config.yaml
intermediate_size: 384
positions: "rope"
attn_scale: 0.22
batch_tokens: [8192, 16384, 24576]
Each number is 50 + 10 x the weight over its row's rms, rounded and kept within 0 to 99. Layers, rows and columns count from 0. The size before them is the row's rms in percent of the matrix's.

# down: layer 8 MLP down (transposed), 384x128, rms 0.144, rows 129-175, columns 32-63
# up: layer 8 MLP up, 384x128, rms 0.144, rows 130-175, columns 32-63
down129 115:64 53 56 62 41 53 33 46 35 42 67 63 65 53 50 49 62 49 55 53 60 54 38 62 55 35 39 65 33 46 44 28
up130 095:60 50 48 45 62 55 62 39 45 38 61 55 40 45 50 45 55 43 48 62 61 31 43 62 55 39 40 51 61 55 59 61
down130 091:47 41 53 44 51 45 47 51 59 49 57 62 59 65 48 46 59 62 52 36 39 44 67 38 33 62 48 44 45 54 54 44
up131 096:60 58 42 43 66 38 33 54 38 52 56 45 54 60 33 36 50 58 61 70 43 44 49 53 50 49 42 47 67 41 40 30
down131 093:52 53 63 56 55 58 49 60 53 34 60 58 65 49 61 69 64 32 40 52 76 40 57 34 41 49 45 65 62 31 60 41
up132 102:31 56 53 56 63 53 45 25 61 33 58 47 49 61 50 47 32 36 78 45 63 64 42 60 45 61 62 58 29 35 56 52
down132 100:50 41 40 73 58 45 41 44 45 52 44 56 32 45 74 55 44 47 35 61 32 56 55 56 50 58 51 57 62 50 52 35
up133 100:42 42 59 59 40 46 49 65 56 37 58 53 54 57 52 43 47 46 71 40 50 50 36 56 35 58 50 55 54 34 46 29
down133 107:61 46 44 53 44 52 46 48 66 54 38 34 51 41 59 49 56 53 51 40 48 44 46 45 47 64 53 62 65 59 80 64
up134 090:48 52 41 61 57 50 44 59 54 42 51 41 62 44 43 30 53 65 35 42 46 53 42 54 53 49 47 45 66 56 56 51
down134 083:55 38 61 52 50 45 48 64 60 49 68 55 79 42 56 68 52 58 59 55 47 55 54 06 41 46 42 40 52 46 56 71
up135 101:43 45 61 51 63 60 30 37 63 50 41 58 57 55 62 30 39 52 57 66 60 65 54 48 49 61 57 50 51 56 52 43
down135 100:50 34 47 49 40 39 55 67 57 62 41 39 46 51 48 44 58 37 48 54 59 46 49 00 62 49 36 44 44 66 56 49
up136 083:52 60 55 62 61 58 58 39 59 35 49 48 43 53 43 48 56 52 52 50 27 53 58 66 71 59 49 51 42 44 38 51
down136 081:48 60 47 58 67 51 28 50 61 48 42 62 45 68 45 34 55 42 70 52 50 52 61 49 41 49 50 42 44 35 55 34
up137 097:58 46 69 37 59 55 52 31 40 45 50 42 36 42 50 32 43 45 52 59 52 56 37 47 49 45 51 45 61 35 56 38
down137 092:57 41 38 60 38 76 51 41 45 50 49 57 37 48 58 50 53 39 44 56 59 58 70 59 50 39 42 56 75 33 53 52
up138 087:49 66 49 36 41 71 55 47 43 32 58 58 53 53 59 46 31 39 68 51 44 50 40 80 54 62 44 46 42 56 51 44
down138 078:44 36 44 53 40 52 57 49 44 59 40 53 40 46 50 46 41 51 52 38 48 56 46 40 30 47 67 41 46 44 58 46
up139 108:54 51 59 30 52 68 53 38 62 33 44 47 55 52 53 42 35 61 58 46 68 51 30 63 50 57 38 42 51 56 27 48
down139 110:57 55 47 46 33 45 55 37 44 43 46 57 71 52 60 77 51 57 56 49 54 52 56 56 51 50 66 54 43 65 57 64
up140 103:47 39 50 58 44 44 42 42 54 52 49 48 39 52 52 43 39 57 63 39 61 50 50 52 37 67 54 51 60 33 42 47
down140 110:48 68 23 60 47 37 51 64 68 52 49 27 45 55 50 55 50 45 62 49 43 47 64 53 46 39 73 56 58 42 54 55
up141 091:47 61 52 35 40 70 52 24 44 49 49 46 47 65 42 36 52 51 50 44 56 46 49 57 59 52 43 57 42 43 35 48
down141 088:54 57 41 58 72 71 60 44 40 41 39 69 48 40 37 61 49 40 40 43 39 41 46 49 60 35 52 40 50 50 36 38
up142 103:43 47 60 49 45 59 28 38 53 64 46 52 62 56 54 47 49 56 38 49 39 53 52 67 55 60 49 48 48 65 41 41
down142 112:53 29 54 43 32 46 53 41 56 23 46 36 50 50 56 57 49 55 57 49 42 41 31 75 41 53 68 64 65 33 62 51
up143 100:55 51 45 51 53 52 36 56 45 57 46 76 64 53 31 48 52 63 50 69 66 48 32 46 53 64 58 67 39 27 44 48
down143 098:55 50 57 44 54 54 57 63 59 61 49 49 56 62 42 58 37 60 55 38 34 62 51 15 34 52 52 60 46 50 52 67
up144 092:59 44 59 60 46 65 30 44 66 49 39 65 22 30 55 34 34 63 53 60 62 54 36 53 40 56 52 55 35 34 42 55
down144 091:54 44 51 49 52 52 41 48 56 55 61 57 51 52 57 48 36 59 54 59 56 51 57 64 41 62 43 44 66 48 57 57
up145 108:42 60 50 33 53 39 48 53 53 25 49 49 41 44 27 39 36 53 64 50 43 56 43 60 55 81 53 34 29 36 35 57
down145 108:55 48 58 40 67 49 53 46 56 56 71 37 45 47 44 47 51 42 65 55 60 44 63 41 37 65 73 45 30 43 48 63
up146 098:62 43 49 43 35 60 45 43 63 57 43 51 37 52 54 43 53 34 52 48 52 44 22 50 55 54 32 51 62 48 53 47
down146 096:39 46 55 43 54 43 43 69 57 45 54 54 61 66 44 66 68 34 63 49 64 57 63 59 45 39 62 48 57 42 47 45
up147 093:68 60 48 60 73 46 41 32 40 50 54 49 43 42 60 51 63 50 52 49 40 31 52 75 50 51 42 46 49 62 37 49
down147 086:40 59 73 39 60 59 37 48 65 37 69 56 42 44 45 62 34 49 48 55 38 52 43 54 47 35 33 37 38 47 56 51
up148 098:56 55 40 54 46 52 43 36 43 46 58 63 47 40 40 38 37 57 48 46 48 52 36 49 39 53 72 38 51 34 38 41
down148 098:43 36 53 56 37 58 45 46 64 55 51 40 57 33 55 57 57 58 57 58 44 51 56 04 62 68 54 47 72 49 55 71
up149 111:40 47 52 62 41 54 55 34 46 55 53 63 47 56 46 43 42 55 45 50 67 38 45 61 35 72 61 50 49 54 53 39
down149 114:61 53 56 58 76 59 53 66 42 66 47 31 38 46 50 62 63 46 42 40 45 51 45 60 53 60 49 61 38 50 40 34
up150 093:51 57 41 66 52 57 43 36 42 47 44 42 69 59 47 39 53 50 57 49 45 63 46 38 63 52 65 52 44 55 44 42
down150 083:53 49 55 46 39 43 54 54 60 45 50 53 57 58 62 49 52 56 40 49 53 47 44 00 55 60 45 82 55 53 62 47
up151 106:53 55 48 37 61 53 46 30 52 49 57 55 34 44 56 44 34 64 53 57 39 41 44 56 47 56 49 39 52 65 46 40
down151 120:47 46 43 49 52 51 56 29 54 51 60 48 73 50 37 42 48 48 49 71 64 60 30 73 59 48 40 59 50 46 38 57
up152 098:56 67 59 49 46 52 53 55 67 58 42 57 56 56 49 50 52 53 53 53 66 36 53 46 38 71 49 65 45 53 47 43
down152 092:63 43 51 73 45 65 55 59 44 29 47 49 39 56 58 57 32 61 43 45 40 53 64 33 55 59 35 42 52 56 46 51
up153 091:70 43 35 39 42 56 44 49 56 59 55 51 49 45 37 53 57 46 49 42 50 38 57 47 42 60 39 45 44 31 57 47
down153 089:51 60 64 49 48 40 56 62 49 43 52 49 43 56 59 22 56 54 57 71 39 64 44 29 42 64 42 45 56 41 48 46
up154 111:30 56 61 52 48 44 48 43 59 43 63 49 57 57 34 34 29 60 48 37 49 58 49 50 42 65 44 38 39 59 40 42
down154 115:53 57 40 45 68 63 42 44 58 48 50 36 57 57 37 30 36 53 50 39 47 60 59 54 39 55 61 43 33 60 58 43
up155 099:58 56 66 44 48 52 62 58 46 49 69 48 59 59 39 50 48 46 49 63 44 57 54 66 56 61 36 54 52 53 53 53
down155 093:61 65 47 43 51 58 49 42 55 49 39 51 54 50 52 51 34 49 54 51 40 48 55 25 30 44 51 52 37 40 42 40
up156 099:57 70 56 43 67 44 39 30 57 45 38 62 50 45 58 44 54 56 47 45 75 39 52 46 38 62 64 46 41 63 44 35
down156 091:52 56 59 59 62 44 57 39 55 48 47 48 57 39 58 53 54 66 31 48 52 64 54 10 45 57 59 31 51 60 51 42
up157 100:48 63 64 49 43 55 54 33 51 65 45 66 57 28 48 53 47 61 64 36 46 58 58 51 58 38 55 35 39 49 66 48
down157 102:57 61 64 40 53 53 32 40 47 46 48 44 28 30 43 56 38 60 57 53 44 37 28 69 25 46 38 57 68 49 44 55
up158 093:47 58 57 48 61 46 28 43 59 59 64 44 57 50 57 48 55 55 63 38 52 42 50 54 54 52 61 55 40 36 67 42
down158 087:54 54 50 44 35 47 64 59 43 60 46 47 41 50 60 52 59 56 52 59 59 46 60 61 50 47 24 57 37 53 49 39
up159 097:45 41 69 38 52 50 44 60 47 44 71 58 55 62 60 56 58 52 55 61 59 47 44 60 29 67 54 56 52 22 65 46
down159 110:68 35 66 55 58 66 50 58 52 54 58 48 42 49 69 57 49 57 46 53 46 40 54 64 43 60 29 55 46 54 47 46
up160 091:67 62 67 50 52 48 43 48 54 46 39 45 48 65 61 41 46 47 68 46 36 53 46 53 44 61 61 46 48 42 48 37
down160 091:54 37 50 34 60 50 58 42 44 53 44 41 64 50 50 29 53 53 27 48 43 57 42 59 68 52 59 60 43 45 47 57
up161 096:34 39 50 36 53 46 67 63 40 63 62 56 45 25 47 46 47 54 57 41 44 56 32 56 66 56 55 41 51 60 51 50
down161 090:54 52 40 70 40 50 37 52 51 39 42 50 48 51 49 36 60 40 67 61 54 55 48 59 48 47 46 38 73 40 49 27
up162 102:47 66 46 49 57 45 52 52 43 53 49 43 43 60 41 54 54 56 58 54 51 46 62 47 59 54 65 56 38 60 51 40
down162 100:72 40 42 60 47 40 55 58 64 44 44 35 55 37 51 63 57 49 52 51 48 28 55 38 42 61 78 32 49 51 45 39
up163 118:60 50 39 50 61 40 38 44 35 51 53 56 28 33 39 56 37 77 47 59 33 36 38 49 48 57 59 51 37 42 49 30
down163 106:61 49 46 73 52 46 41 51 45 39 50 48 48 43 33 71 48 49 59 57 47 46 42 10 48 52 68 41 46 27 45 49
up164 109:30 49 48 44 47 65 60 31 59 52 65 75 54 59 44 43 51 54 47 43 61 42 41 52 38 58 61 40 60 48 48 46
down164 110:50 59 58 39 53 56 54 32 64 62 33 36 43 26 45 59 41 58 36 60 43 45 47 55 40 66 49 52 54 45 70 52
up165 100:42 41 38 46 65 58 37 38 31 50 37 48 47 50 37 40 58 62 42 46 39 32 40 52 55 74 52 36 39 42 60 20
down165 104:51 59 58 33 58 51 43 44 45 46 55 47 49 49 57 63 46 50 27 35 16 37 30 54 57 59 29 42 45 49 51 43
up166 095:43 52 47 50 55 34 46 50 50 30 71 35 48 51 55 41 33 47 55 52 61 34 28 68 37 59 52 43 73 55 50 37
down166 090:45 35 60 56 64 43 66 46 51 47 49 38 56 73 54 55 61 60 45 58 59 70 58 83 50 47 36 55 51 48 64 46
up167 104:60 50 64 54 45 63 41 58 43 56 42 49 24 47 63 36 56 46 51 53 42 47 53 62 52 59 53 59 42 47 27 28
down167 127:48 51 67 50 46 44 50 54 33 38 39 43 39 47 56 60 61 40 52 55 36 41 51 70 47 36 65 56 42 55 58 44
up168 094:60 46 53 30 65 33 68 38 52 63 67 44 37 52 35 30 47 49 62 49 71 32 39 49 58 54 60 58 57 54 65 51
down168 091:20 50 61 56 58 44 58 52 40 50 45 52 59 43 43 44 58 74 28 54 58 67 62 56 37 50 56 57 47 45 41 61
up169 098:36 36 50 48 68 61 43 65 54 60 55 55 35 52 50 41 51 53 65 53 44 44 44 72 48 52 29 39 54 50 64 52
down169 094:45 50 53 48 52 39 67 47 59 61 49 49 50 44 47 37 65 22 37 47 61 49 67 65 55 55 62 53 55 50 35 53
up170 091:56 46 47 41 36 40 35 56 49 50 47 44 55 42 43 52 40 46 51 37 50 59 39 43 50 60 61 54 62 34 62 55
down170 085:37 53 54 47 45 53 64 47 47 46 57 70 46 58 53 49 52 42 50 42 36 47 54 32 43 43 51 42 55 65 61 56
up171 092:35 55 48 40 58 38 55 49 71 49 35 46 48 63 62 41 48 60 52 47 47 54 47 75 51 49 69 42 64 65 37 46
down171 091:53 53 42 49 47 37 41 55 41 32 44 55 53 55 43 62 59 35 71 54 26 38 46 53 54 43 48 60 36 46 68 60
up172 093:50 42 39 45 50 68 45 56 60 44 31 37 39 55 44 46 32 50 64 63 57 47 34 53 44 67 35 45 53 49 44 54
down172 104:42 62 51 39 52 45 43 48 45 31 35 40 36 40 53 47 48 59 44 38 68 53 20 66 58 62 38 54 54 48 58 54
up173 101:42 64 48 40 66 35 43 47 70 52 51 31 59 46 49 57 55 40 41 39 55 45 56 57 66 42 47 46 24 68 52 42
down173 097:52 44 56 51 27 33 49 51 39 33 50 53 42 49 42 50 46 49 57 52 38 52 57 23 44 55 46 47 68 46 48 60
up174 099:59 48 43 49 52 56 46 53 56 51 61 46 50 55 44 47 50 54 61 49 51 33 35 56 67 59 32 51 51 51 50 40
down174 101:43 56 39 60 62 47 42 59 54 46 47 46 57 48 61 48 48 58 53 37 56 61 47 52 38 47 59 50 48 70 39 31
up175 106:71 63 52 56 72 49 48 34 47 42 48 39 40 55 56 37 61 60 59 41 67 51 51 48 59 55 56 42 38 57 41 41
down175 098:51 51 45 51 59 38 46 35 52 59 57 33 54 42 59 40 55 56 45 43 45 59 71 33 53 50 64 49 38 55 53 33